config.toml
n_layer = 9
d_model = 384
n_head = 6
n_kv_head = 6
head_dim = 64
d_mlp = 1536
vocab_size = 2048
activation = "geglu"
norm = "rmsnorm"
norm_place = "pre"
norm_eps = 1e-05
positions = "rope"
rope_base = 10000.0
rope_fraction = 1.0
qk_norm = false
attn_scale = 0.125
bias = "none"
tie_embeddings = true
parallel_block = false
init = "trunc"
init_std_qkv = 0.0219
init_std_o = 0.0
init_std_up = 0.0219
init_std_down = 0.0
optimizer = "soap_variant"
lr = 0.00364
beta1 = 0.95
beta2 = 0.95
weight_decay = 0.072
lr_head = 0.0077
grad_clip = 2.0
warmup_steps = 200
schedule = "wsd"
decay_fraction = 0.753
decay_shape = "pow"
final_lr_fraction = 0.05
batch_tokens = 131072
seq_len = 2048
doc_mask = true
train_tokens = 651400000
steps = 4970
dataset = "wikipedia_en"
Each number is 128 + 24 x the weight over its row's rms, rounded and kept within 0 to 255. Layers, rows and columns count from 0. The size above them is the row's rms in percent of the matrix's.

# layer 5 MLP gate, 1536x384, rms 0.12, rows 985-1019, columns 256-319
size [ 99  95  94  99 108 106  97 104  90 107 102 110  94  99  87 105 106 112 106 107 105  98 100  86  96 106 102 107 109 102 100 103  75 100 108]
[[ 74 172 121 133  82 118 106 126 106 149  78 170 162 102  89 128 117 124 105 106 156 155 119 124 116 156 100 161 128 120  79 138 130 114 131 111 108 120 142 111 161 135 143 138 121 141 160  74  87 127 183 123 128 126 100 169 122 106 133 121 126 167 150 141]
 [ 97 118 119 103 137 103 120 104 118 144 129 131 101 144 128 119 128 116 160  97 114 102 105 155 105 109 137 168 178  80  89 148 136 114 148  94 144 128 139 146 170 140 133 160 171 144 167  89  87 109 141 151  93 118 119 125 116 156 118 147 167 119 111 125]
 [114 160 147  91 113 124 144 141 120 119 156 147 151 158 103 157  74 126 143 160 104 140 149 151  94 162 157 129 192  83 147 136  94  92 156 138 147 164 128 137 127 174 116 100 122 114 140 139 125 170 128 115 152 163 157 104 151 115 103 185  99 151 139 132]
 [102 150 133 112 139 118 129 127 107 159 153 148 147 151 111 150 132 120 108 165 117  96 155 123 141 101 120 139 141 135 143 155 142 112 118 182  85 142 102 110 137 115 113 103 164 155 163 107 129 116 176 127 109 143 110  95 129 153 162 131 102 156 140 128]
 [155 121  77 116 128 149 105 127 135 122  92  95 141 113 139  91 117 106 144 127  97  91 159 128 155 162 112 139 141 112 166  99 134 140 127 121 155 139 130 134 135 127  81 137 121 166 121 154 172 146 166 112 154  84 114 136  87 122 181 157 147  85  96 135]
 [106 111 147 131 177 145 129 119 120 129 121 133 111 102  92 111 134 116 132  88 135 108 146 126 144 145 111 117 139 122 128 149 109 114 154 154 126 156  97 120 134 162 120 121 117 131 116 147 198 142 113 152 169 116 158 166 129 124 122 166 130 154 130 114]
 [ 92 110 128  82  91 116 119 159 141 133 171 132 147 141 134 135 161 118 136 129 182 120 141 180  95 158 133 130 154 118 145 131  90  84 162 105  95 121  87 126 128 134 102 134 168 125 139  76 135  79 157  86 162 104 122 162  94 124 143 128 153 148 113 101]
 [124 175 125 109 100 138 121 148 106 151  80 135 136 127 119 152 112 113  94  93 110 111 124  81 111 101 174 140 108 129 113 147 168 113 132 136 164 107 122  73 123 117 144 149 109 142 182 147 159 148 115 120  82 175 141 115 155 131 175 154  90 142 144 139]
 [169 130 176 146 107 123 123 128 120 143 125 108 129  94 138 165 123 117 121 139 141  98 123 137 172 124 163 116  82 171 133 111  82 110 152 117 131 122 163 103 114 133 104 131 143 128 133 139 128 119  92 156 136 112  92 174 156 156 121 105 136 119 123 151]
 [141 137 133 119 144 165 147 121 144  88  88 162 145 103 172 129 126 170 106 108  78 172 108  92 120 137 160 136 103 158  90 116 163 141 151 142 113 156 131 114 174 140 141 132 128  88 115  85 155 144 115  99 143 144 122 112  82 134 126 100 167 112 105 136]
 [135 117  93 153  80 123 121 172  94 117 110  86 148 159 147 114 172 127 104 126 109 136 123 101 135  92 179 194 114 161 141 153 162 177 178 141 123 142 143 162  93  74 101 141 108 158 102 140 123  93 149 152 135 137 135  94  96 103 114 141 133 126 159  95]
 [147 104 113 140 103 121 126 129 131 138 136 160 189  90 143  70 128 116  95 129 170 118 141 143 125  88 124 140 108 144  94 190 155 122 128 101  96 119 121 120 147 159 137 114 148 103 125 161 157 115 154 142 115 126 156 138 127 159 159  95 166 164 121 129]
 [133 105 164 143 122 149 105  85 147 137 122 141 145 151 146 149 124 167 148 144 132 151 113 150  96 139 170 159 143 157 161 166 166 121 113 128 109 154  79  90 130 137 140 110 115 118  92 128 139 187 127  81 154  93 118 128 117 141 144 134 114 103 108 114]
 [101 107 128 131 130 140  78  92 101  69  85 100  96 124 140 108 146 140 124 121 182 110 139 138 129 129 122 119 117  89 129 111 106 140 134 131 118 158 149 101 139 168 146 156 125 123 133 125  85 130 116  93 109 121 145 126  72 122 152 130 144 118  72 133]
 [153 145  80 124  76 124 135 147 146 128 137  86 158 167 149  99 143 126 136  98 146 141 124 131 144 143  98 163  79 120 192  78  84 155 123 108 107 124 151 119 120 112 112 130 137 155  85 150 124 153  80  94 126 180 154 131 130  77  87  99 113 136 109 148]
 [ 94 114 183 143 162 146 131 135 106  99 166 160 143 155 151 104 154 147 129 104 118  89  97  91 128  91 122 115 122 107 146 150 107 114 114 132 147 156 118 143 184 138 150 133 130 145  93 112 108 127 168 150 129 160 149 120  99 137 144 148 116 139 154  84]
 [122 146 154 142 135 108 127 144  84 166 112  96 134 119 171 162  82 145 158 165 150 130 138 122 120  90 153 145 141 139 105 178 139 122 106 114 142 145 102 108 148 135 105 150 125 140 182  95 113 134  71 138  75 108 120 115 163 149 151  89 129 140 149 109]
 [158 141 160 114 116 136 127 130  81 123 133 125 123 148 140 127 137 120 167 118 169  90 142 118  98 132 112 172 119 125 158 170  98 123  86 135 137  96 119 131 105 142 110 149 144 117 151 145 154 115 107 166 143 130 133 104 175 141 117 136 153 118 158 150]
 [119 106 152 122 160 107 116 130 121 194 138 150 162 161  90 108 119 128 110 117 158 124 145 141 136 138 150 139 168 155 114 108 137 127 105  79 197 119 159 146 132 170 131 115 179  98  83 117 147 154 131 116 127 158 137 174 147 145 118 121 132 146 165  98]
 [131 100 108 135 137 159  98 146 138 119 113 116 126 125 101 108 136 139  83  88 143 140 109  99 141 161 157 102 169 135 100 109 122 113 143 130 155 148 159 155 185 103 144 109 149 107 158 120  98 101 150 107 136 101 101 157 141 145 133  98 169 117  98 110]
 [134 162 119 178 130 167  82 183 144 147 122 191  93 118 154 108 119  96 157  96  94 110 135 113 136 139 100 163 129 146 152 139 127 120 129  99 123 116 103  93 169 123 127 148  79 136 138 147 128 144 115 137 182 145 124 162 151 145 127 116 150 117 121  73]
 [ 87 115 120 104 138 108 145 143 127 138 139 108 112 105  99 102 123 102 150 123 173 161 148 113 150 100 112 152 161 147 136 129 142 173 128 192 118 150 114 151 113 125 128 112 162 123 121 135 106 125 108 142 137 133 164 108 113 128  87 113 142  84 132 142]
 [150 152 118 141 139  97 126  82 123 143 158 129 127 114 125 182 139 182 107 130 111 151 119 140 122  95 120 122 119 112  94 154 115 113 143 123 151 121  94 121  90 164 112 119 134 113  78 137 104 143  95 114 170 104 133 150 125 107 159 166 147  91  99  86]
 [100 135 129 184 145 143 104 124 119 128 127 148 145 170 124 109 124 146  96 148 152 143  92 102 108 108 138 109 136 118 179 111 154 130 156 107 127  84 129 100 119 146 154 117 172 143 114 127  96 144 120 135 124 126 114 113  98 119 152 178  94 122 151 134]
 [ 66 126  75 130 177 124 111 142 150 114 111  93 109 127 146 143 118 124 132 126 105 118 122 136  99 134 143 138 159 108 108 101 174 120 147 133 143  70 143 148 165 152  85 126 109 107 121 153 109  89 137 123 173 101 131 129 126 169 153 149 137  93 119 111]
 [112 147  97 119  91 128  97 105 114 116  97 110 107 111 107  99  85 123 126 133 124 114 132 166 155 122 124 142 122 135 117 112  82 119 119 148  94 141 121 171 136 141 125 142 128 150 140 104 135 110 146 145 108  96 152 132 193  92 148 132 140 152 158  69]
 [147 173 136 123 121 112 121 137 187 144 114 129 164 115 107 171 126  51 166 130 154  99 125 105 174 161 110 142 137 169 126 110 136 114 139 140 160 146  63  94 134 132 164 129 117 181  97 135 126 103 137 140 105 106 160 136 149 104 115 127  79 130 129  86]
 [117 113 116 100 160 114 144 117 156 132 106 109 138 104 119 124 120 156 135 105 131 192 159 128 133 105 152 145 131 162 124 130 158 134 152  83 102 167  97 115 121 117 124 102 134 140 114 103 106 174  81 122 126 117 114 119 103 104 119 109 132 112 137 126]
 [100 125 129 161 135 150 154 140 129  88  94 159 131 140 123 172 126 100 115 132 110 110 127 131  82 108 128 160 137 117 139 125 178 115 132  85 116 112 108 122  70 167 135 125 141 156 158  80 117 107 142 107 144 117 121 167 123 155 155 145 131 138 122 133]
 [119 147  96 141 163  87 154 100 153 147 131 117 151 159 155 167 113 119 112 141 194 150 136 133  88 130 131 149 121 118  80 109 136 119 166 153 152 104 101 138 123 156 130 125 164 153  98 152 130 115 140 125 133 138 125 123 164 156 154 124 137 127 175 143]
 [111 196  99 148 138 171 160 123 149 122 133  86 122 143 134 110 126 146 139 142 114 145 134 122 119 104 130 154 157 110 169 128 114 166 156 128 112 120 121 131 132  97 100 106 158 114  91 136 155 164 129 130 102 181 115 110 140 108 150 107 130 134 150  87]
 [105  87 111 149 154 127 167 138  97 131 116 175 110  89 122 121 113 140 154 120  89 104 122 156 148  52 117 107 112 103  93 168 128 135 163 134 115 160 146  99 103 137 132 144 121  95  81 141  97 119 120 110 141 145 183 145 152 103 133 123 179  95 122 145]
 [156  77 170 115 141 124  96  92 120 102 128 130 121 108 134 158  76 148 113 151  98 168 107 106 121 102 134 137 153  73 163 147 119 105  98 117 120 136 145 123 145 150 140 126 163 140 126 106 144 160 135  89 136 125 156 145 114 106 158 106 110  93 151 106]
 [113 142 115 122 114 154  87 143 113 117 142 132 127 160 136 120 143 157 158 142 100 106 115 115 152 114 142 140  91 119 122 176 157 123 138 139 107 119 136 122 128 109 147  70  93 173 137 138 143 136 148 156 132 141 133 146 109 135 168 164 127 147 100 138]
 [118 119 149 124 138 159 122 114 133 135 118 129 161 135  99 103 134 160 126  94  92 120 151  99 128  79 128 124 122 158 104 162 123 127 165 109 188 153 159  87  95  93  88 135 152 123 138 108 122 148 128  95 105 143 111 131  88 163 144 151 131 152 159 119]]
# layer 5 MLP up, 1536x384, rms 0.128, rows 985-1019, columns 256-319
size [105  91  88 102 108 106  95 107  97 101 102 110  89 100  89 108 100 111 100 100 102  98  98  89  97 102 106 107 104 100 104 108  78 105 106]
[[144  84 143 152 146 154 109 111 155 142 144  91 121 177 127 149 100 146 144 120 120  98 126 139 135 126 156 121 135 130 150 114 114 141 135 140 129 157 132 164  99  83 165 130 100 136 110 147 131 134  73 141 102 116 153 145 134 141 130  92 143 121 135 136]
 [129 133 102 111  82 169  99 143 150 116 110 110  97 134  73  93 102 126  93 155 115 149  94 136 140  93 109 126 120  72 149 130 139 159 118 168  92 127 133 111 130 121  82 111 126 150  74 157 163 115 182 116  93 114 156 104 129 118 172  96 150 150 141 106]
 [119 108 112 121 113 128 136 107 187 132 128  95 109 173 132 157 111 122 114  76 133 127 148 128 157 121 118 132 129 139 133 120 200 137 128 121 123 148 110 100 114 141 154 134 106 182  87 165 102 109 136 104 119 124 106 131 133 121 149 141 110  85 116 110]
 [112 136 122 146  99 142  94 153 115 135 141 162 145  83 149 137 105 161 111 158 126 118 148 157 125  68 158 128 123 150 122 147 116 125 117 115 100 174 126  98 154 126 105  98 132  98 133 128 126 144 104 102  79  94 126 150 119 118 168 134 129 171 118 124]
 [105 107 147 157 116 153 127  92 104 181 143 146 112 141 131 142 144 129 147  92 130 127 123 184 101 118 131 134 128 156 105 106 126 123 128 121 105 109 139 155 141 123 131 156 117 139 106 116 111 170 139 107 143 163 142 126 128 100 142  58 153 170 123 150]
 [121 134 150 152 137  91 126  91 114 151 153 106 104  95 114 162  98 124 108 133 133 110  95  88 126 174 151 120 131 150 116 119 123 139  99 109 124 170 132 146 135 112 141 128 164 103 150 124  86 151 128 139 153 136 141 118 128 129 182 123 135 119 174 128]
 [120 163  99 114 128 177 143 113 131 131 124 145 102 125 136 134  64 143 156 168 134 131 125 173 139 125 138 117 163 127  93 137 129 129 118 166 123 149 142 117 137 126 144 160 141 159 151  94 117 108  92 115 147 100 163 154 165  99  91  70  97 122 148 131]
 [128 132 150 130 143  89 112 124 119 149 113  73 100 122 111 160 103 106 130 121 140 126 125  93 128 170 134 110 124 138 127 102 151 126 159 115 162 153 145 142 128 149 122 111 163 134 123 117 148 122 147 125 126 138 126 173 154 127 148 152 132  83 133 143]
 [154 154 128  99 152 103 131 147 133 150  93 154 127 135 144 144  97 113 181 156 146 108 157 151 177 153 119 127 149 131 124 110 118 133 154 121 154 144 123 162 140 146 160 134 119 114 155 136 131 123 153 120 118  79 107 166 135 143 161 107 112 102 114 158]
 [131 176 109 175 147 113 153 162 153 121 105 115 182 161 130  98 124 151 137 167 137 139 125 106 104 139 155 175 106 151 161 150 139 152 117 140 115 111 101 148 138 149 110 126 107  99 120 166 137 125 153 156 112 107 132 128  94 108 164 116  92 168 147 127]
 [159 105 117 144 154 135 136 116 140 152 127 135 177 141 156  87 128 153 140 160  96 142 159 129 100 111 139 142 116 121 167 118 120 133 114 132 154 150 125 144 132 150 122 125  97  73 148  90  85 170 183 116 111 149  88 181 112  95 156 149 145 131 136 138]
 [107 120 117 116 123 143 108  93 133 136 143 153 169 110 136 171 142 124 114  99 140 113 104 117 129 122 146 131 137 149 158 146 123 128 182 117 134 112 117 118 136 116 116 186 134 133 159 182  74 125 123 125 173 118 105 102  96 157 146  56  92 136 137 132]
 [135 102 133 112 116 134 133 117  81 125 149 139 179 156 115 133  83 155 157 149 145 104 105 137 123 145 100 169 111 158 112 194 123 146 124  79  94 144 143 115 135 114 114 143 154 102 112 139 134 162 121 155 168 117  98 110 144 118 112 108 157 158  61 144]
 [174 127 127  70 153 147 153 130 159 133  83 132 160 130 138  94  90 127 138 122 161  94  92 124 156 151 142 151 158 130 125 183  78 105  98  64 127 120 126 140 172 104 177 130 127 121 116 106 144 141 127 113 134 122 122 149 130 110 152 113 132 109 168 156]
 [117  93 151 154 122 131 128 148 113 140 127 156 111 147 143 200 158 148 133 148 114 120 140 135 128  98 142  80 112 153  97  90 116 135 147 150 133 135 129 114 103 137 153 165  97 120 154 132 135 161 135 163 116  97 104 146 142 100 162 163 144 132 144 134]
 [134 115  86 172 167  94 109 145 121  98 126 171 138 116  87  78 114 134 103 108 147 148 123 112 145 144 121 116 151 149 143 165  97 131 111 104 142  89 101 104 143 142 176 127 134 122 130 119 146  92 167 180 103 134 148 177 140 129 155 139 148 173 129 104]
 [107 121 139 109 133 118 122  94 111 132 144 155  87 129 134 147 118 113 154 129 129  83 148 149 142  93 127 129 119 146 131 145 149 137 110 107 129  89 116 120 132 146  95 102 137 162 172 103 127 152 106 149 158 142 143 138  96  93 106 145  75 141 123 128]
 [121 141 124 142  93  69 185 123  86 155 147 133 133 107 110 146 129 145  96  78 123  89 116 115 119  94  92 132 117 122  99 111 147 117 115 180 139 165 134 128 116  99 164 112 164 168 161 148 107 113 123 141 104 105 164 139 138 117 117  95 115 148  80 113]
 [133 125 146  99 142 131 182 112 130  87 134 121 106 129 132 190 133 134 110 164 108 131 132 129 132 103  98 131 108 133 135 116 134  78 177 151 120 128 110 119 134 103  96 126 115 144  88 145 113 186 124 119 132 109 154 123 142  91 187 118  94 143 124 179]
 [154 117  87 172 114 135 136  92 132 149 143 147  77 102 126 125 117 149  90 113 132 169 133 108  93 146 115 121 120  87  88  92 150 139 141 114 136  91 120 128 133 126 114 116 125 121 194 123 167 145 117 114 148 147 133 143 130 139 112  62 181  84 155 130]
 [153 122 152 101 122 157 101 106 173 130 147 151 158 154 182 141  96  93 109 115 122 132 140 145 131 163  97 172 173 133 179 167 124 112 134 173 132 129 137 103 133 120 148 143 105 118 133 124  99 153 133 139 152 142 125 124 160 176  81 128 126  83 113 124]
 [152 104 122 109 132  97 111  93 150 120  81  98  97  95 129 112 112 138 153 111 144 118 101  89 120 119  80 123 168 126 131  98 130 145 118  98  92 168 183 125 130 111 157  87 100 105  70 122 128 140  88 100 177  90  63 119  98  98 116 117 137 119 102  82]
 [168 184 116 130 138 143 169 148 124 158 100  97  98 104 132 124 137 133 141 149 127 111 132 156 109 115 154 136 167 165 129 107 137 147 100 100 107 126 141 120 138  92  95 150 103 110 143 136 128  85 133 131  85 131  63 114 128 156 153 131  92 166 134 127]
 [100 132 142 107 135 131 134 122 130  89  77 161 130 105 127  89  94 180 115 150 110 100 140  90 165 111 156 127 113 178  97 145 141 145 138 125 120 146 106 133 124 165 120 102 127 116  90 104 100 136 129 136 134 150 160 118 150 141 130 156 128 173  83 155]
 [ 92 154  86 136 130 140 142  95 126  69 169 128 165 138 129 106 131 142 158  98 104 124 150 145 165 161  85 135  89 146 100 147 131 100 142  89 134  63 136 126 147 169 131 111  98 172 160 131 114  85 157 145 203 114 145 146  80 149 114  85 139  73  77 142]
 [137  75  81 125 109 160 100 145 133  76  93 156 135 144 112 134 116  94 132 141 132 132 117 139 114 134 122 107 179 125 102 147 146 111  84 125 107 132 179 107 130  90 121 106 133  97 101 116 132 165 103 179 151 163 157  86 169 144 136 116 129  99 137 111]
 [145 137  98 155 171 160 109 120 140 128 132 127 110 127 178  85 131 134 137  87 107  99 107  90 133 116 126 127 129 128  95 113 155 108 124 130 135 150  98 134 207 106 131 148 127 113 107 141 142 112 163 133 124 138 142  89 124 138 123  78 127 114 161 163]
 [136 121 134 124 142  80 147 178 113 117  84 197  90 142 122 113 138 162 107 137 150 115 143  73 174 118 161 175 121  92 132 126 166 118 120 111 112 115 163 143 131 130 115 110  65 129 142  53 105 125  70 128 125 102 196 137 102  97 133 125 127 157 130 112]
 [128 104 176 115 111 166 117 181 154 142  87 113 177 124 132 123 161 100 113 154 133 143 111 158 122  99 163  99 148 189 123 118 149 102 125 151 131 116 142 132 157 112 123 130 121 112 154 147 122  78 112 132 118 144 110 163 116 101 133 136 107 110 146 124]
 [124 138 124 108 129 156 103 143 122 161 118 104 132 105 134  78 122 143 130 162 127 132 101 119 132 123 120 155 150 117 139 146 120  99 142  96 167 163 150 131  95 129  88  88 117 101 108 140 139 124 116 110 160 132 112 129 147 136 147 118 132 160 115 144]
 [ 97 153 152 170  98 155 142 137 115 126 132  89 123 130 112 114  92 159 144 128 127  73 140 124 141 139 122 164 164 167 146 110 111 129 150 123 142  98 162  97 104 140 161 131 137 114 148 139 190 169 130  93 138 111 160 106 142 125  51 123 129 116 111 133]
 [145 144 113  85 102  92 105 142  96 161 144  69 122 102 102 127 121 169 156 118  99 103  92 134 102 140 123 161 143 162 136 180  86  92 155 142  93 139 133 108 154 132 107 112 159 131 178 159 104 118 123 101 149 175 114 130 113 132 165 137  97 136 107 102]
 [150 102 123 135 179 158 108 111 134 120 123 119 125 133 135 116 102 136 132 150 122  81 130 117 157 137 150 107 111 133 133 175 153 138 174 156 142 142 121  75 171 149 151  76 129 113 113 105 107 171 139 132 121 122 132 131 127 132 122 168 138 112 145 113]
 [174 109 173 101 116 176 106 115 145 133 116  72  97  93 151 109 112 135 158 136 128 106 104 131  66 101  88 107 125 156 140 116 123 134 135 155 121 141 170 144 137 112 122 125 144 137 101  96 107 144  75 102 109 174 141 104 124 144  93 139  99 120 143 108]
 [166 111  97  77 112 132 166 152 156 120 150 114  86 118 121 163 116 137 109 113 157 167 136 113 122 107 143 139  82 100 164 124 132 149 114 130 114 163  94 132 106 148 113 130 123  85 110 182 154 110  94  87 146 138 138 108  88 153 123 153  98 135 142 105]]
# layer 5 MLP down (transposed), 1536x384, rms 0.123, rows 985-1019, columns 256-319
size [105  94  92 106  99 107  97 107  77 104 104 106  89  98  80 106 103 108  96 101  98  98 102  91 101 104 104 111 105 105  99 106  63 107 106]
[[132 161 115 169 107 109 105 122 141 136 119 105 156 130 113 123 132  87 124 122 129 125  91 110 147 111 127  83 101  88  64 160 133 125 159 133 129 149 128 160 145 161 126 170 147 130 151 107 143 127 142 123 122 116 107 120 118 135 120 169 133 162 134  96]
 [143 156 161 140 168 126 163 148 145 127 116 131 129 115 140 122 119 105 130 142 133 118 125  79  95 129 103 129 149 115 191 161 143  70 116  93 120 126  93 123 123 109 137 116  77 143 132 110 139 137 122 100 158 132 111 141 127 101 137 191 132 134 103 148]
 [141 153  74 133 138 140  81  93 163 129 144 132 139 132  90 122 102 122 193 136  85 122 146 155 123 139  89 118  83 133 110 138 153 108  87 121 139 106 138 120 118 125 105  90 110  88  88 106 110 130 110 126 149 141 107 146 146 120 117 148 149 122 113 126]
 [136 147 113 148 140 106 110 113 155 143 122 135 156 100  93 153 147 144  99 112 142  72  92 107 112 128 101 119 144  91 147 129  95  86 114 116 128 127 138 135 147 137 148 102 110 104 147  97 137  97 102  80 160 114 117 121 126 124 152 116 157 158 125 109]
 [124 166 121 183 127 133 148 116  75 134  97 145 190 140 132  89 127 103  93 145 139 137 118 121 106 114 127 127 129 135 100 124 136 150 130 135 169 108 123 155 142 126 161 126 106 130 138 118  94 107 116  59 121 146  89 137 103 144  94 138 124 121 110 140]
 [119 130  76 103 116 102 163 140 136 104 163 138 147  89 121 109 154  86 107 114 151 131  96 110 129 132 151  80 118 100 148  95 110 122 165  88 100  84 141 104 140 123 140 118 170 139 143 139  94 126 119 104 104 157 167 104 132 174 149 141 125 110 130 115]
 [117 119 156 111 118 143 161 106 132 163 129 110 141 165 122 112 179 163  90 108 103 138  91  96 110 136  85 149 159 173  86 136 137 120 138 156 136 114 100 124 113 126 155 118 134  78 128 115 141  97 119 132 126 148 162 144 119 146 142 113 126 105 140 162]
 [120  97 160 127 143 122 158  89 112 112 171 163 152  97 147 101 153 112 134 151 124 130 109 121 104 136 115 121 142 115 134 132 163 120 159  57 123 107 120 177 102 126 100  95 146 154 149 119 114  92 135 148 143  70 135 180  94 103  98 149 126 143 119  71]
 [ 85 139 134 144 122 141 152 120  84 103 144 143 105 132 147  89 106 144 162 126 107 106 132 126  85 134 134 119 127 109 141 132 145 135 103 149 124 147 148 124  99 197 124 125 138 193 126 112 155 104 164  85 173 110 165 159 130  98 128  88 124 130 135 162]
 [107 125 140  98 103 162 146 115 151 111 131 170 160 142 150 121  98 189 152 112 158 144  87 125 108 129 143 129 148 119 148 136 167  86 166  99 126 116 151 136 120 145 155  81 132 102 129 121 119 135 125 124 134 104  68 100 113 143 118 117  90 144 137 159]
 [153 121 130  86 135 143 165 103 128 164 167  78  81 135 104 103 157 141 146  82 131 151 137 109 143 158 144 155 115 129 130 116 122 120 137  91 153 129 127 150  95 125 127 113 196 157  64 115 144 138 118 112 163 136 108 135 125 101 121 113 115  95 131 134]
 [148 162 115 122 119 145 117 140 146 103 113 141 165 120 128 154 107 139 119 168  90 102 151 155 100 129 137 130 136 118 111  92 116  76 142 141 148 170 108  83 145 120 158 155 108  75 103 144 118 139 117 156 162 127 100 114 122 145 155 127 133 142 171 112]
 [139 118 120 131 152 148 147 103 195  89  87 100 103 138 102 106 128  99 129 118 168 140 118 174 127  90 199  77 148 159 175 145 127 132 138 136 143 145 138 106 141  96 122 132  64 128 146 168 161 147 117 158 126 158 133 174 106 141 115 158  88 140 180  85]
 [109 107 134 110 131 114 133 118 138 136  99 134 139  89 166 117 113 103 146 140 132 176 110 155 110 113 138 159  67 152 113 123 121  93 144 114 102 136 106 144 128 126 128 126 138  73 121 136  90 118 109 116 167 122 140 131 174 140 161 114 112 106 145 128]
 [122 129  98 113 111 129  75 110 160 130 136 110 114 150 160 124 129 147 126 115  83 137 162 101 150 158 147 159 116  96 140 114 145 111  84 128 122 113 111 117 128  89 151 140 143 103 146 146 121 113 123 102 134 118 127 113 131 148  97  83 125 112 126 105]
 [100  78 133 133 101 165  71 106 156 138 148 119 133 152 172 142 148 150 135 156 121 143 149 104 152 132 166 131 143 102 156 105 133 114 139  95 129 102 107 144 123 111 133 124 134  96 121 131 169 134 132  61 105 128 106 151 121 136 129 109 173 148 166 105]
 [124 110 155  81  92  68 109 137 144 152 145 116 119 146 125  89 107 141 115 113  95  82  84 110  74 134 174  95  91  73 161 112 128 121  92 147 148 152 151 130 124 183 105  79 127 113 145 125 120 111 117 124 133  95 113  90 125 106 158 116 122 126 168 142]
 [135 122 152 122 113 121 126  95 117 128 142 145 143 150 130 165 120 122 125 158 134 139  91 135 136 142  98 128 109 101  89 125 122 162 153 142 118 122 134 138  91 152 119 143 116 117 141 115 150  95  84 137  74 121 114 133 134 132 121 129 127  76 145 174]
 [129  99 146 125 120 127 123 114 129 147 131 119 138 139 128  97 117 148 151 137 139  93 135 160 118 111 153 105 144 115 139 172  80  90 124 164 157 120 159 100 142 154 146 148 144  87 153 144 131 130 100 121 165 119  99 104 109  78  81 113 135 118 144 127]
 [141 131 107 113 100 150 113  84 114  97 135 114 131 169 138 149 143 135 134 151 115  98 135 143 136 100  83 120 128  87 100 125 139  87 129 123 138 102 131 154 160 114 144 138 104 116 109 134 145 116 146 142 135 139 122 101 119 134 103 136 106 129 159 123]
 [123 108 165  87 156 146 125 157 122 120 122 121 156 129 119 132  96  85 135  80 145 147 154  98 121 122 138  90 116 128  67 132 107 135 106 123 145 122 144 113 111 135 166 122 129 173 157 166 136 123 169 158  89 139 138 147 137 152 152 134 119  94 135 115]
 [124 146 112 122  93 152 149 124  86 130 128 149 140 148  72  82 125 133 137 133 102 153 147 124  86 118 163  66  87 119 137 119 118 120 155 147 153 171 122 130 128 161  51 110 119 159 134 138 140 165  75 135 119 154 135 100 123  99 135 163 119 151 158 122]
 [118 145  90 134 150 127 148 133 112 110 115 150 131  87 153 145 151 153 159 114  90 115 156 125 140 141 145 136 134 163 127 128 124 143 117 103 154 141 135 112 134 136 121  92 140 126 111 180 163 139 145 136 124 127 103 132 141 143 160 137 131 142 134 160]
 [140 152 160  87 131 134 132 112 134 175 147 151 127 164  97 134 123 134 102 140 114 148 129 124 110 137 136 163  78 114 141 107 131 138 123 143 167 137 113 177 124 130 160 151 141 116 130 122 121 113 124 151 145 122 125 122 127 127 165 142 124  66 117 102]
 [133 137 140 114 166 129  94 105 116 108 154 124 102 138 106 203 109 143 165  93  85 154 159 132 146  94 193 182 134 164  98 133 139 158 117 137 116 153 163 106 151 113 126 121  95  95 152 151 119 134 103  97 123 120 129 152 162 130 106 143 123 135 120 134]
 [176 140 105 126 174  97 114 170 165 138 103 145 148 158 148 133  86  91  96 117 115 124 143 138 115 133 160 126 119 135 148 149 137 138 138  92 168 136 125 111 146 131  86 120 141 145 150 124 143 119 120  99 167 100 153 125 152 112  75 107 118 157 134 153]
 [172 103  91 127 154 143 138 112 144  94 144 140 162 125 127 154 147 188 137 134 155 115 160 161 122  92 153 108 158 108 170 114 101 108 134 137 121 157 141 153 121 113 119 147 121 120 160 133 142 138 102 142 142 109 104 152 144 143 168 121 127 141 140 133]
 [115 138 136 143 136 152 131  91  99  85 154 115 115 130 132 131 139  81 162 123 149 147 166 113 118 127  71 147  91 130 139 167 147 134 141 117 147 117  83  92 143 125  93 143 122 155 150 104 152  99 123 148 150 164 124 109 113 139  92 116 116 105 132 128]
 [174  79  89 110 134 127 130 114 173 127 127 154  96 115 170 156 118 148 117 147 114 146 133 159 139  99 101 114 129 168 127 127 157  89 136 101 187 112  87 129 126 102  98 140 127 123 135 133 107 104 134  65 137 140 158 101 131 142 170 113 129 136 120 159]
 [129 127 138 144 107 133 113  93 133 134 142 145 164 123 103 129 137 107 144 191 128 124 109  67 139 147 119 116 158 124 131 127 139 111 115  87 132 163 150 155 139 180 145 150 110  56  71 128 129 119 114 143  95 117 135 154 115  98 120 156 123 159 115 129]
 [134 100 112  97 128 142 112 121  99  83 134 156 147 123 153 109 127 103 105 144 117 158 141 123 135 112 150 122  52 178  87 133 130 103 147 133 134 139 156 157 131 143 134 150 129 141 133 111 111 125  92 134 137 127 126 154 165 131 104 143 125 146 128 116]
 [108 103 106 137 125 125 155 163 117  90 144 129  85 117 122  86 119 139  95 148 137 119  95 157  92 116  86 113 168 156 119 144 121 157 177 137 167 141 129 141 179  96 137 105 122  98 144 160 134 107  94 120 100  97 130 113 154 107 126 116 149 150 135 120]
 [155 124 127 137 136 127 123 126  93 123 156 114 181 133 130 116 163  93  97 114 159 153 155 138  80 162 123 173 131 129 137 153  89 106 103 144 136 172 108 158 127  57 116 148 158 126 130 103 153 107  97 113 128 123 116  99 113 125 108 156  90  97 108  86]
 [150  93 117 136 120 121 115 118 122 125 126 144 148 142 152 144  84 109 130 140 141 119 106 128  89 125 152 147 159 151 143 146 134 140 143 124 129 146 105 141 146 113 151 100  97  81 121  76 113 141 101 144 119 120 122 127 135 121 175 151 157 129 132 198]
 [130 115 116  85 164 145 101  79 122 116 100 116 127 140 114 126 180 103 119 147 142 105 125 131 132 155 141 114 159 147 132 120 102 132 113 128 163 123  89 154 119 108 126 154 152 126 124 136 105 148 167  67 139 143 105 178 132 148 137 105  91 139 103 118]]